Part of a small language model's weights: rotary positions, capped logits.
Each number is 128 + 32 x the weight over its row's rms, rounded and kept within 0 to 255. Layers, rows and columns count from 0. Numbers have three digits each. The size before them is the row's rms in percent of the matrix's.

# layer 3 attention output (transposed), 512x512, rms 0.027, rows 10-63, columns 0-127
100:153147114161129163127131137144095129168137078131121122148155108148120100132176117109117104148115074129140155175119088145113129109071102127116202141107107109109173091139132125161098104136132123138143111142137157074141118130121118171110130160165130102102087102153149180079147124116111058146157165070078088144126123152173126187134153127120150122107142057147159121223205096078141125161134
099:122110150119145171124095124118113166088157083122155105109138177111152145146102118162132130130185093151171103108094180106162118129155145156058129141127148162214138167080120139109098148108149092121155090184127141094177102034138171142102131101154087182084056121113088110114167050085112131140141168139149107120143130097141153121061143189124106154088139113136103070113116122111235206138183
100:115132137124085159132152103092106148113173091131118120083155130127132116135126154109080126124116143182177111109161201168066179111106116112147150151104080097151124135218141166110079131147153123137133086086137090151092103131150080103178176105104116075139085138110116167076126135089173191104166149086075110124140123134146142119116104130212164164135157153140128122109103111098106107134183
099:124141145152129120150140148139111156195092133105167078127106096115158122132175132162171064153114218183201110133102130135134126161141138134106087162116096138194145153135137130128056130141125150066100129146103115092103096085153141140095148139150113131135123174134125175045132113108219146111171128138150164171135118122127180083133123084159075062109095088084079101155089132097042121043124
099:080088120106131116155130159163162127196130145141109137124133117098122151123038130120181105056146161125139099172143094136107121099112123112136122066091127193094094173159115142093123070204129145128129114169090187157103140150141107120120067099079168100095113132108161143105108113182176227145122163186129169140021147106137121134135142152159156144127087115171154046073095161146123153166156
098:111151096128100134127146153122128110160151127153069159127129112066084119083156144131132168170097130079180091128088158111090101153129132148174142114180154158097089148152161131150143158173131146124121084130123110183156114141148138126108177095099141176142099091105189116134092088186149084133091141112124136149192068088139141175139122195106091096115111181173060164143108118094135135108089
096:127136145116129150106100177143115145202117135099095183107151156091091140120148103191136147197113140140140087136156099099151087083128152100187148100138178134086051129111143193126107154098128138164112122122209111132115136120145193153131174158103106119118168107122123083077071125132100117166139119129166107094099178128153098125105085117110080152121114176129067125143133151108041142106093
092:106124097129137126119118125119089140093123159077129143149121077099114148049124126061045157131133077092142121062101130140112139139107104122102121102150096115153145108129146147099093157103167147126160146107156152192133180082163143080125134134142090097101110119121103178191146182125118121089147120106124075141122104148115094122067086070119076145130111081174129149161132109133167126172111
099:124129175151154156113135128160070148104144141149110157116109165167076181060112177137187112124090181102086119129150115089158122133161186106041127095130162096110143139126121123173121109169124180191123110119132155095119108123040101135171133104123105170144153104124127101163155127097101153123160131134157121150081130187132123199089110069124075140098127182145150111142121189130113170108051
100:114167120108134110111099115107162056141095137114110096117084098143078147167099156159182150111160155089106138145123163106125119109149087044094117122132110142112098135170156181106147191068150104107139057175158073166123117126134145152130124150099090147168150108096029158116178094123143096122092171166089146146143120126164082113148126152167140168130116120148118147192127128113127092130128
099:127100139159171142145140123114120133122088136110129066134149145124154079135123120049142178118149158115176114117126114149174080083138150117127135192121132151137174169115162180121158174132128137167126133181086158108133176172119063194149119125121120153139093134134143185118120143085077091112119102200097124117152128138043079186111137169066126089154145096082137119103123117117187176106214
103:097075151112184089138103108119138135084125076162127087155142169149047075100160127148156165113164125135139168065163099198114129080158174148121140081072109153151167140165135083142167168101087198148084140155180114139152122128134142129060102127077101178066122074120123154144096184108156114161094147127082074128108143109127089193136093130111127102143140133163145124151174108119148175202150
096:119163180096109145142132091148145143144128119155138134140083060144126099121103094139131110108139128151117100104122077114138103138127165203169164072149157188063140137093154148192164144153128135103161101149087093158228081132159137132162114095087130146154193167152189106143112124210136127129096155060197160094148129110098105149105112103124134177161175082119136071174125155120168110160101
095:140109135104133111104109105130134145121137119096176099099151142136133222089083095215093078187156152114132171110155176110124079127104132146076104165095116155147117136173103091144152125122123111143104055136116184084138111158087140133012188146141169095112208084103137132180135112140127124094150184121085078156120156118166079091145133176137137120141130131156161117133166143153177089097126
102:099117142147169110130156108135146213044103099098057139063128150113106112114169120124115107130127181151194079144116099089143127148085132133145148109141142141111131147137166139156147123134135072130168077115128122145104152153073106127152131135106132134200193156150139146160132127123158167098150173128131173074117091086172104139165053107150146142116175117139168195091093116143095094123090
102:130162127122129172090123106111112143098103086178067113111132181121106108100107144193177150157138161112118104056114072141144177129135132115137095171079145147097183161072227097092086200077160099112130171147090108126106185127070162187139152141160124147064139146127142128114121175164145127157146138126146119092128092155127090163133099144176142069146153160134180142153131176142119199074090
098:131128113129133158124117164093142124183173132083114129065185111111092115138136145172118110135153153162158153144064095154163092123110178134179158075089218064116131127147105126086142142147094142140131130151117164154124099115074200154220147111058143100180111119150174146143085135097118098127171098105099100110105149171156123115112185096093089122152151102132139096093127140102074160131133
095:163128122111115133167116145123147131110106152139181108105127109055124073114138102159132105088122138105082183177172074144206120112154156211108172104194111149100141122135141094168098161104203104161165100142136149084081158123108170129196129105133116145143155090129128126101140204128123180115116154129158141127109132094161139135163121116049069138088159071093124155110129146121100174145116
099:134154097128131116152126089117098131174114138117185088082140148098084103073182164117151092076140160078124133086161074142123147109106139152165148127119062100098123158154122122144096121153140092151204154141107118052142143149150159123178154107149164114171114179170144164120084088119121074090110102174173197129078141159142091126114172167081119099199081090168203141125066083116152112128094
101:152137120124115080136182164123149159113116143128213133140097132119178120127092125138063160158102098137121104181127212114080083148151163139149172093146126101146104165082115177135106093137098119171145130165105093165137119164110085177149096123142044117146069091089069143102167107170120147165117111131066130100116130143133157152070172158104132091166104121151110108129123139077093091138157
098:149087119154135156125121121115153153115055149163161117138134146145150112131130138134177128096165107141093099145129104067044126117110170155089137155138141125112073109087135196133090092175153087131104077114157107154143137160164124121140100130093130101131171123153128112145095126090087116181183123099112102208111042131101129058128180112161094150085181097100158164133156159134180103060126
100:142113183119124136110142114153116129103082093144130126092159120103162195129155130184127080082115099097093157161117067074158160138145113132133137174151129069157154159145108161139097132150141112074104044152096115173098140150137166126120104130108122130121139117132068090145145087151091127171115197094155112147143112182104167122122113139174115164123147151135107176131174149122131100193170
103:123091121109132142166120150124149105184139157086120147152141133111103113123123120174147116130151136154169090111063152134062031136141119155088165164207190175121119144063198107121141102142084127153111090132098193195162097151175081149167071132139149096151143098104169108081193152167122132104163123105176061164131127048096157171120114160150099141236146143193107137158122096133099172161135
099:120146150130129106122160141140129087165174110087068137136127097183116200132152083083147126128084154128110151091146135130152104065186159111098140171141108154095125123153177114149160136130106171118075146134138064169144127112129129130109114195177168146093151129121097113109152117042206158089203168111124138151125093168186117081135163181121094150077099116116143146073104100177132173123075
099:141117132127155132153107115103136108121148128092105098174123131104204208119184075155114211105127119120152165109198172097135124169122082122084085167114103133153106193098134073150195144120079146121088114117175070106188141178159119160109111104098136134147130135138121098115134090115096092091130110121129127111192095086130135155097146113132157168066090110110156163126121114100162170166101
096:119111091164169122100154170176117133055117087146218087045024074138108128099140144125113126078143122138104174128129068108162200083167126066053091122113126138209144081142171175120106098090115139114104140129077121144184165147141149126096088151141125145131159097162135201133160141137133133134127098125172103114131114102114107170117166165091145089157159112188101108209120124144060107170113
098:107128162117143146108119108102115154142128118145121097096166134217185137133150128133135107150089118185117133083133163110160093169078143115124178126117080147172116112083137108102130157146155132152094197155091151169113147082186078127135106113163089121199107218113149129137113133076101128073147162159125158138132062139155090129132081080123174098099098183108072130107171143157107147156217
105:127140136119128136122124170121131123163127107179167144144101125098106103134181106123140130183153160055150081150145092105124127135074079134174103179128088116128142131145102055130173141151126115182120124093117134152148129083157158102095144148099066128111138048132118190102141144132149195088118139167110109093036125159066146123138131124098095099162147117136068178084173109210135136154061
100:122134119129134085140161118098103168146080132170148143154124148098116144128109162166119135100130072104094134115095084138146132116064181124131114125170060125170162169129099129140175127108109121098115140098123152155150086155208114156105127145066083073108133128138200098129131122103085097072083120128092143148152142144178143092148073133163126135141150088070125138161095126129085130107117
103:115148131123112130129111151135120106121152146193083090197168096147148155151086126119113187107131142203124100116144146153141179163158167118085081173173130092152146156055094063113158154122133092132105174146097057133163040137181123102145113105130139095122079122148153177129131198087177116091083139131160161092153180144096180184148148075134171113158147123119128157121108147096160160113099
101:056107133094133155142139161138168124157157150128095161072112166111169156139131109131188040103160147126203132152187151126150102096109155152068096133088160120154079100100140115183183172145140104117136095060139098165150064136095111115168120069170089161098160117109142115143177091184124108129189128072099155166142138107184117055144087171140144115070111172113118157112167145148129198141059
095:145153193140112132131110141158119126136156108135121138106185198135100102151084134079094137140183106110116199141121135144119095115136122050091128086105173115136149088168101089103093184142174161142127102152141118158105170159130129115127119103116194086055106107098134154127126098139149111128146105156110169105171136074117129118130153052130124108070093055155082160109130141109167089166087
105:136094128134103113138138121123107142146132080107100104143092120191142125090104119112071077106111132087145119082142161108114200146139117114126137197138176124108204093148131121119141124066133107185136089127151147072136120113133082104118172142060116159173139178088165099149098145126164087105140085137141171148130137144157147115164218169101153108128085171141097082181124153075141113110124
101:154095125131131068136094106152115089138131162127167104098048139105132159177145069138140098164164117082138118126086102170204134128112101112176122159100154087199091164159156181070118129217087151109129134108154134097111086143176145101138082112125074140070145167175131124113167103118139143126098117085163102102153132149140163164151086109132106170124135172161077126127184105178174111157080
099:127128083144130136140133127130096141128074123101084084108186139111123182124107078137174136075103110147172124165104172045085134207059100135168137124147162132133121159136111092149102104110213165133062172147150131135115139106097111115063137178099156138092127192134107114142098125172117092127132137128133155146116135161116114156149132174136167192128087149113114110107136136170130133078121
095:121116101160124134126092112139105127121210096114137145150103204140132157121136157113108136174132143083174186147136140141154149157119148139089151107139116062152087141135164090058160090147114143077138127086095117157149046141145214155094177105096119105109061123136111124079125132091102138175135095147095170160107164054110123089114094093141125154102137087155150133107130108196103169122124
104:138132141152121110148152144141066129143086209180185136148195118102156130199165073127184156087162161165134088122172190122085102175127112096133148108090158104175127085079155114115162155145118117139116047043146127120102117078127146129160103214143143161112118092081152132156148120163115119133123112127149151166176154094126213082093090138146116121156094128104167162119132106142099110127075
102:106133136139142135123103154143098118124135144069187117160158105115094133111143157128145099132072151130153083083099062101137113097117182152157146144141133141097112090167174141198179098114153146151188122119167080156145115129137125122109160155146133091122181099104104151116119130162099142124118106140150136070148112126153105144114063135121160084133095102114130226087116142099130108151144
100:146159139139110101160116126149122167120123149150113149140209119158127109103118098083103155088116110093109075150109177073125115163121114147089186131183119082089079166101130170136161135164161109080133103143105141107080127115122146127148157134188111155107118136174109138051131143124094099166138141133155126099183100152160143189100122120103117168176086126194123103105147099185145147120149
104:126112191126145095138082103134159120142137151108075141107170084116058095097145107138098105125167144187124098162136128123088142093201113055117076092114124094165070123105155135140139160102133142142080127157186142092110088160083065156060123175122113141075147146077034131182114100115065113046085071070101129110129073141128152159110129112181094121135148136173153127132152093128148156168114
102:111125128113142124099135125130109169073110141111092129151136117162091145129149188127131096084091137128085140146142204143195156098107143131145082113081129150128064104150104110139071112175135123137115162157151190164108166092087054115050120137136129166113114138090138143126122107160160104151088106112114080142137130092131124120122122142153170152079095074086118144124096166124112136165085
097:166125148113112148118091089128126116163122162156118140124145161133060126108128184112086081107148147145116172140130124128140178105145153161134091169129124076158163108156210168100138098118090150090178157094118104086154153140129119139091137100135107145144160100167115102094087112097111115158145187089140114153131119136115104135142161094160085071123162110071103109113123078057105072157153
095:081159156115132131126119122145123138174159170121146136085129149133149150104131068073129126078160119135108124146166101104183142150148145145141127087176141128098131152134147136191105120160096144119118117110092087096170136137131121149092179147160137140185138151056102115070148162159074093184076098072139125100136134124160143094189161108136100154122127185179047184104095130151127176128156
101:125137120102116103121139141125134139143220067130122126182095113090111133135046158068144117138128155168121155140138136026043172133152164145083149171102063094126101177145106174162112161100120150111132047185114071127144052131123176131065083098165139156152161130136154178118173143173112110134176082148141156122129163085187164172134125092203127120146111099132121122170142104157060151104142
100:112148130112140118153159145147124106121124094086114072097135084090136111144088131071139163150134131119143142140163150102094142136146111128116157091170117090138047093100097099140155112107143105060149135132141082138138144124145114172107067142153221055159141120118194079132105070122106134174074120148124147144059135190130059106194090113130151143112173143144067150086118137169147084130131
096:174132145152139148157142100138112165192133098093134145091126105141078163107156116113137103171144159164075119098086169173142110093116113144117093176115056131182084160153184180096165131156112130151125137194103134167114094130130198144148092138122110146123112156146047148141164138139088097191080088131123141079116135089116144114103153158100130041057148155125153202126115124193073173163086
095:155100154155139133125132082100118132160135142160143131134178071151156118094121132157107115134126147160099133126206159171093156094169129153101105115174146062205128150203155134087061121153148179105128208094083165143123200122199141126156122188184164132111119116168105172099138186123062119097129230130110168145160105150117093127093145145179082071109163090166161126109125176084205153095084
098:138082126148141141142138123106129118113110132130128171120112125139137098093084134147150082149108113091126086095101123095115129168144142100114129151046114108116124139095100096133128154101157195169131058122147116111101131128147136102194141162101116087130103181049067099163103110126116088192156129147116182130122159155168131163133144152131108075127126173101166090143098129093136108097106
103:116134135152102135147133125163085104099133102167200160167133139148148108100089148108062119119080157044046062109128133128114166129084119174148087138156124135142068141114116134099067196139078099164068130168108124135131036143142081086106116145084113193118180149103076166134126119153113137168117069127064141105138150110150064089141141156078139136150146166119088138126130106071141130100060
101:131140119164127147142100129103146146089128180167107163157069126108133161167167088116090189086114080157110079116139115148062072139105132123062146107104062141147136119145080121155146157143119117107113153136201195140142168090139146161060144108109153126123142137096161109155140076121172101149054086136154183123103161103158146121124132134143121109119067155146159124162107166068157122070123
100:135154162120098161137151146176140116124153099133121140150132145121122127151176175171161121051071108111155146168166059124131099126085102119093164151096140193120120120134151137102096170098151156100148189116130152158167130104123122160120127080145131089109106150098080167093135139106095183150163069129117120153167068152135174146170058114104054203153104073092100128188120088121127100152154
098:167105108139085128118150090131147182093141124084198119111095107148071162104097153122126076129115128163130112160120196064179143111061142184189129139164145101086101163075154136157127112126121127073097091063130095150113144149177108175058138075165161146165173097126122175117161124066178158155123090112138171143146106108075112091157106112055129150132128186120123158113131150161109160110100
099:088111055129133098139136129129135142030167143118089146131111126165162169114154164149206117126157113117161070122141144112122147157152140142117074151198117113095148138161099128123124088131170042119129117130130070138137147151128148141130118088076091114095129110123092135103108142136107106139172092169153075164075218134102086111147172135183121086118177086141138132109176114097139104085125
102:121083154124113086132139110122091108162183119133147176156127147124119095170162186110118123127160116117124108112129124156127139116115051150123151191100188152157078128118120129144087171139177105122126147085108091085172112203161160166085103124163148143151088101110159138192139131101147114155132104089152130157119120129104146098177137134128135169187167097071089051149157147099166172106133
# layer 3 attention value, 512x512, rms 0.0307, rows 11-63, columns 0-127
097:095130148115194145108115136117137105068134158140166120153102209096167125126078112195133140114122189156115145158161124153169126073093163163103106154094116127132102129165161136127149166106101120117159079139090126176166074093141096113090119157115074174106103138152120156056136117152103156101159126105128141082167111109143154086102112156113161129083158151146104128090156087104144101136151
095:133094152070210115127104128135157097147095119164157111140088178183170136073169103114133159062126148112152107120178121129121128091123138147078093116090147106170115109117140138114129126094025184111066125124123091119093139125070156089099185159114088097163091171094119166065134108129102191178142127119104141175116134146122156095112115118175184138122121105223018148080102125119092101128168
104:136131124146129138156130141136133118154099184159109171080120074199099139116142103161111113222117152155135096127106148203133105109113121113134164171044132088136085130126107108120125160067106148105141165108052128113134203173102117081121115131154156100121140105147123172077068150076175142187157149133172129128140153141084147129126141128130101139090117119097104103187119162128122098099172
118:133130103127128127117093172114098144129134165136121107120159122080156167130121150109132156099124112099125135160088129144104149116078146073126132138093132107115127115079128121140110123165151141163156139087070153103104113072151172127094105151119138107156149157113156116126158128165161184115139158138107124106178112140121154116140139111085148098114126117149135104044090127197111141139148
098:104132166133151122126179114139160114201160138102075125170139107098148132089118143093135151107132085085160115106143150151135110095085154155131062186199099125117105197193073130119144088115170137130118109150180150149129091089137103126131128092101155160174146076127129105219125125100062110098038107128152125110081144104123142137137128177076129130129137151122151146121166087153107125101047
098:128129131146106129130176128155069137086142159121145149133143100164097170094147163146100112080151143101127126074179092153145159133133141150137151142075167110135132139134144168148112149154113152171096204143113127126171169119125123092158197099096103125151165132153154136085115135106129110181073104080122122128099160176153177165145121108126154193108131144123138131123172170128039133093105
103:127127110123173078084091145162166094127144169156141128114126109172097113112141069081125173107126145083133135152084144076153128166136108137148087093135166129152129119131180120147072135125157167136129151036115127105108195073120109121117121182135152167104122113146122149077103138130120089132150171185078109124170125181102153131107160138084137205129117082179109158097130081126069134109110
092:084155139156122101101107128127091104090130083162134108147157187137131132122123168050131104125148134142125111066118135110179167186135105042133121061124111126098108145128144178118193141128123130127177105147125130117194142149108144095130113076168131123100131177107115110132090130156125128109096068124185159132135122177173193148117140133125112112110118149060172095142135127117078140058136
093:104149072135123163112141125100112144173142151081108115132123155112100134103099130148196131083130144147144131095090127214144114140066100098082159118083113119106135107161082123130128119146088081128132074109131117145130108128163124149134157085044045090109122042151151123199113153174080164121085138102119126148099110161123151154154112146089099098143130156049149159149170090103093137131080
098:099131123131104162122140130126083141100092105137099110159116165096111076155125095109096086101080143099129110150118150164137095120099122181118068125161132154158138099147115166154140107106084117128132118151118097158094140165123114185127112099110091149183156084065140190191056178119108187164117118123176127095088122141055090135092101149091132109162110115143119116123112109141141097106170
103:165145120129139169136129167131072098151092130116094099162138162136106130146173145111122162161104162136127085099137138161118115036041130185093100146104063121120142151142147163135119147125124161147158108165192137102141196099153146169123104103175105150090096165097068151118124138141184146062099115197090094144083149073140121105150136118086135106077137152105113107139139138136055103123158
098:143113091134053147116166133154100129158145119139134107130109133100170154137165088095131126117160130119116130106143150142177134105095100118126177119104151131220142123106086122137148150113150135102166152119121130159149066115100117104140090096078146115106147106128127154110090182131123129086073157067114108124151113147182118144112137071105109103069166165083088058156120136140163117134169
111:178104122158122149147124156117079143152081118102137131072113154132163110156087167193085128156150120172104123064078153148114123140143105115087177125119116101065150114168111118126143163118115097127095097143135154145113077086121133132097171136136127021153136097143134081085142143245148136198185109138096123144112084052073107157126110137101180164118119121132205134114142124138069149122110
089:151178119114173135151128094133140135093117111117184158113166107135148128103171147121122148087143112194101138112085153148123148183225153092148116121065119102171102152162156111151117105124200112123135125076121153131176116087187187112174156109180134111169134142132124122138085143142133176139121140080129130128155122154218114053087094125151135133131121171097137137131146179121097139110142
107:162157095123061144148155148161115107138126173086119149169106179045106129125140131177130102114162106129150095092093115096118140108126184120153134092127134122169125090133176133124088110147127136097121147119183122155118158153140118114092133100163105102185125108157076156131124158162090097170130102113166117093107139065146120098102116125139170126140159157170085156144137108121106160104113
101:168150114157110159170133139104081095152104151115058108160107116110108090117106160176109148138130118176115141105107125047172130176093144138118148121149092138062117131111208096103100110120105160089084137095193125173065152115091120133144099117134165135171079167128137162100160146151106081077126100119104117137121120093126089125119117136097110153124137124142213132095094137147071105126130
109:136115100116107161155127103119093124118133182102153162161110130122113154133206091180096110134109100145117121130154107088118125141087102152128145123084108136114112150135147092152087138125139129126099170058100083133176098108121176128118157133143102083115082104215076136145081162157106119151126118123146126155113143055153182072110115097124124101127147142155089112142146107126175140166167
093:104165127164113137171097103093092105165109140122154124100117169077109083162128153065122134173163143057193109139094110097145150148138141186148173129140080121112148139137116147109092146082104117161117097170173137098099107134146147125125166146183227136154155148166107135093135102180072040133110116110177109081081160098129110115151118114100162143128121122111108091077087019102113156137136
102:135143131108148136115099123127130089173127131159106068139092170101124113119063135199092141111125088110125109144158127184136138089032164130076112155188118128073077128190128134142139088164082151125127079109165100172123154101112158098093148164091129141195141133086075131110115129153117097086155114127139130146175067136126112134117129228136124053155136126166190163094142109148081106108145
102:145150106140129136138117114126093091081117126104124143155089166123145164160118158182128113101138114136101126100099116096091145069146158078101093115115165129127082065132179158114065127180155171143096154087130132149139090125162150089179108141122104058185109145188131102125119182147053137101105090105125103167108051107179087098080100099134138123170166162125224142131163181114181103185187
096:129149129113082146125132167118153102115112161141186147142159162148114090143092162193116123101175093085141147139098125164091137168110128156142098177163146091183139118154111152149143161183133176140135121132109094116097109132134156130146135092077154137095160061131150107060168156147130190127091148093048189090132129191076131119141131138156122136156147155168146092166129149171177123154150
101:115110136135153113130125139138111110172138147161134129162102140137168145104142179192127093154156104110111128121129133131089121084158115118135103152183154096147100083167189113137128153125180170102091161134132115131099106136127179123178151187161127125104088149132120169136108142159136139150145136078186140130107115105170134152112111116162127130067146080154116105091124145142116095117161
099:122140131122094137144149128077109168115118154131039108145115124149106162118098160150103153191099199175118160140073148201109131113158088161101142178189051095132104090181130112119173080153112166138095076145109133103123106113179097143101096158115160125178137106087125110205122176160156103193138160142144090152107111103067117137177137135100130092159154149147124113137108179141113146106166
097:130158095172148131143144117127151179155122129113114129121107163108201166176103167120113141129171126129124145124169144219142117116125147123128117170158116108118126138109135136114112185160157168133145015198143125165110085157177141131106162108146141117220143122159100112151144160146140100134141115039165141087096062165096115153106097096076160103123142138158170074014173107123138114118148
095:090122081158101141125145118143126099107124160135166156080116134151080096077161082163121131014153055114105162129139099129190191066174122101128132117142092089120116128139108157160168095137113126133106131172096094251117113110146175112126100139190180125149139125142161133102166134113071121167173107091102139116175119149153156110115161095164133089148133129101134104194129042086100088173086
106:147105102127131091116116134117152136176094148134129159174124133110129135144172063096130156149113125107140132146120150113107130137107123168096213174081107105156109173040119088146118157093062134099094156138067083158153138144149163114112131224104139115162128187164107118108108111150103176122171106146101144100176084071108103097145139175162151111095168128153140160100131110169101125165141
115:153160115125116145140144127146132160114094189129137165159112139143085180106144140163122136143124144122129149202115121181112115041046128184148120168104081100106099147102136133158086146160133114160172235091072118111171162103188174113141142180093099100187145114114118137113089162179145198148154156188097100139115125140083159127098128096046127132098148117158094168127191176141145158118080
099:113151093135151173150108116167111111174115133152075107083151159150122115110117109068175149107097087084138154113127131089100094101069131090148077174162104150169132243132139149146125052127141151156112067176131124185099165105091145127142137154148113110046124108125120098193156096090079156065100116096083125154157061158156123066119114164186112155164134114142166133121130098109118112065125
096:157117143126131127111152111156175114105116055093172167152139137161113126112125126114130102103117105148123092121116147128158162198171094134129153144153105098060176136092131197127145122157113106118164096099112121132116202148182163121156168128177198197082141132104100099168071114115156139139185112083220148125125177087049141132134158162156120133138144113111174119131147137128168148101135
103:130122132111139106119171118123164146167093067104191160112127141101196183128156116158139094163110130235130125112172124137102139079132090136119161136072134105135105063135127122159145141151101135134146128087125131129155102117122119142114118096125144162156129122151114132171093120177161159080160137063124188166131065071149114099142126078066114091128132155126174154181179171176151150133110
102:165103135121089162138140122105092143140126088104112125126135142119075199123111153212127147159122127118103105064136097118114114089142131143111200108159204132012129092130094096120164143191105116118133121164121134075129152093106165142121121175184172136103169084146157133098111123174200101124123143139130098109134195043100120172144152106068092169095134130053127139137066196132165158222183
090:136130149105090177120130121119156134062072112159160162088097148094128152084040144080126112115140097153135138148139145122143160186178140168161143131181120119192090137131082115117149097070125125129151094141113140151155073209122135098161103071077130145124130140103174180162146161100085123143147149117129122095167042155043121114113160136146132126146088156159049131110134103111104119103138
097:155161113166124098150133147116078125103179168118144212137115177127155134132157103126154127149097088059132110142133112117149148155091129117148094144037100134142111123103117153094088078178110137096100169155074105136129072154148127073103135067123133155155124121119102095152093117108094166126117122106145091164139148124158179081132127103079141143135153144195052122131102163134094077150114
103:096153176127116087085144102131163130019152127116082123059154154083084148083077133147173088159100141094119143148099149180078098143197089094172147091136129121162155026128106112118158167166111079126132181107128161082151172110134141099098137075134152178103137098168183132178053148154174125128101174139145125122125177152174130184148103134048094169123130184107113143177117133079124208154155
099:144120144132170122136109114142134096136179137115146136122100140079111115107099139228161142136123100070128141153123157111142128140127136176134126093134122106047106108126155154140135090085137151117105093130128124145128109152095192119077095154115070112131131129116124148067182166159075145145092091130090127107193099163073116118131126113171139156117111060085142137072071092148137096159087
096:146118144108184119126100148130107109103136089138134169088113109111117107106116144185139116123135108107113159121099171109098076115158110099180125101135161094222076068114114100125171120152174152138153123140122100098167155184133138131107111155084142160162155147162191154168168117126094198069115103070093139115113171152162180099125113132168123119157153149208117150131102094100126124137114
107:116186154143074136155192148159108159195083145145106136108113134160078110125124134106133105196117145148138125104095110126094108137151123142178115102136080109175136152129191142129088151108158111125109142180154154095117137181156185135166110078101148120137086118138090117150144146116153155144115172056166115100131148109096115161125149145152154167108105156149094132205107085109096104138147
112:143105143087149133118129125117163103103118068148139172113159198151088090149110139064123108121128107141113173108159126142124136193164133143125103109174078155111113181173141128089147124116111107092173128080143132130168166103124084118144114124128170102108126092142149165107080160138118098164175138076158109149170036075155170181103112099212164118149135124098176147197177146106140134160154
103:122129133109159172152140122137157125136149131157091167135139121102054049145155109122115131200146107153113107098098133142126112196068148138130105114144080103147119192128224155122111168087117167138106135159130109102125104135144077125144130097164146133066139157123094090163113164156121118096138108186108146123133086065088085115136103131114134095136145122154134140153194198102142149134136
096:114083126127244111131077107137183116125115176120097106142147092107122063101167085070101144046114157130102065146153145151131177199123111136081055100057097175053116138119129154163106101088128111111109129164090114171139139089108157125093127173104166130124102167178127133164173118081060088146153110181125079126101151110079148163148152133193106156188120090159112143149160126113149123094162
100:158110121139110160121101114116091161057133086123144165102096151120172111108153148093121132126124116130144162114145143129151125126162138117120136127125082118076140160133146166122173101130109119140089093072147085121131149118100129157114163160114116125107104149150117105100130105063092079145186071079127114147087104117107129127119161137163131140132141154150175091094117100132099052136124
092:111137090156156105180122127136159126065154102102075144157149168160146164111176085120138151098137071100167145162107141112099111145120150110140134164171167131147100149152163098126091064151141117147158154110091093096102163109159144142102166150174171128173119120107144113140108171059122127183135197126223111109154163112122156111136166115153107124131157134098117185146145143099165137088153
097:141125155149116106113164104128192127109149103137136114123119138105128107141116144103101088177145169129129099092151147140117121072156108095091144149162124146137137164168215126115094079116196099111186100111122129127096065174150149099136097072130086133150125114150084118125143147082167134106109152130132160132173097138108148112121126092132128093176084159099041179171123173172176151169173
098:136142106111138145144140153108162116031109140090163153091101142156174206166088069123152169086115135177127130096104132195110164106182176074110184150167133171111128146132142083111104058115109077113136153148087132099150081154143105130118134170220120090154128086071144165096147091129137165169123122030085158150173049116169093101110144113164148106123120111128114111122122216077170084188107
096:150150175151143194095138141123100120154037140107142145141134193087153178184126143093118084137140140155109109088134137104149149140081112199129146151084129125153136135127127131091146158110147117092120109184149157164133117143160149125132128053093163151108133097187119191173124120203150152139116162080139131118026101107115105129104128122124111141150153135132128069161195085115120099174118
096:163115097122156105149138120118176112152104103129138140166154160159108092109187104100085128080132135152117153142151134103210154134202136134113126119196113103095135150121202116103080079130083132108070142112170093132050117172149140176094167175178147157153106164114090130061096101113074134040131093123149128146108122030094091105128149130162129178135139147171161122062131124109042116095078
101:091147139125111106122141117113122146188108100099097176077132149131127144121109055149165086099104134060117140155153143144172115133126119120105154090080132108186137124085109147144169214128157068110105096099110173130168106138103157129117114133142142176099115151185115124141132113116130149116061144154160122097077161076097111192098122107105129127121107146051122085118089128092141112172138
101:124104100112129113131100131150126125142113069085134125178123168142085103109151118111094155129096090153092110054107135215079143081074172133127098152081112106086141116144128149143104138143050096097140213140093120155105157137090115137140146119142162125087182130071117132155090150170093117174114116181093096098085230081097107152171167133131163098189160135089108113117141190172139103154117
093:084141114151122159127101141164091184109107181153095097103130039148082144155151128109140134115095170136151138120139140143082126125092140076125164147107114142215137185086141055138080122120173147158144070098079105099166181142116152071142155182130129051053150118105135169161126098087145172101109072176170165139147143178164121109144143104104098138106125129056132112174096140126118113130181
100:151132133116101171122142123155145121143144123140163083122125125120158206124183131142105119088141095149130153141191111084163108095137115107121150121190172132189119146110102150160153123106078107126157090182127086139102200147132141119152118100098114148111099113132153141118132133120169118086147092115171132133182073199141157092139140163099132130114106116156124106159141109201110108107106
109:141111122104125144129126107117122129101177112140184085112121156129111149129087181142111114125150156147131161112109135153165161140176141172134129103146103141102146120085184166115136077143155080136073056149134140085116109156162086178148121074120071140131124112025142114114137124149184072112135116138124103155169077119112164114150117124028125112121134139160121168233101148108144161121053
100:124146150094181176105127122115072166129141102178083150150154125106123181128111148119196072157120111081144141161111122129145129130103120151103086136115133123068137056174108157148139194107123157136088153151152089130132152134145143159150133068124148102185161091153150102126117125158087157141106102092130115134113180207129129104141099117124114128204114175146173071142095080119128118125131
105:122122122102110136131161138126114148153118162166145137148151078143101100142146127090120168187088117119162141140099132118157125178194112124124162153136144173158113106097170119132095079135161167109145144117084148074131099162174145137109058132059071100119117066143134097230145132113091110197128142076142104111113103148121127131128065088120145175158128108154171146111168194174161140152102
# layer 3 attention query, 512x512, rms 0.0314, rows 64, columns 0-127
103:097122096150159127114141146122155091111174126123144081149193102161138102037125122093158149127166152140111093114119122076091111086082102110144145155131114141126177163165123174168055130095159108123142151154070102091123073176153127054159055132090114106075136163134156125144132173106094126163203178159127128131207119168169148146101112135087138121085123110107152143097098187109181138110088
# layer 3 attention key, 512x512, rms 0.0314, rows 64, columns 0-127
098:089056093144129117105118136108141130122173120097109131116111108151154133039175169149154087187160059137104170144102101090163140089121094125187153133111166131143208179134101068173165192141118092150143111140180099082086155071141128109165103146152125208099086140107131164109155211139136086097198113117182170134116156092147067156117117146143089111159140128134037132096082142065106153196130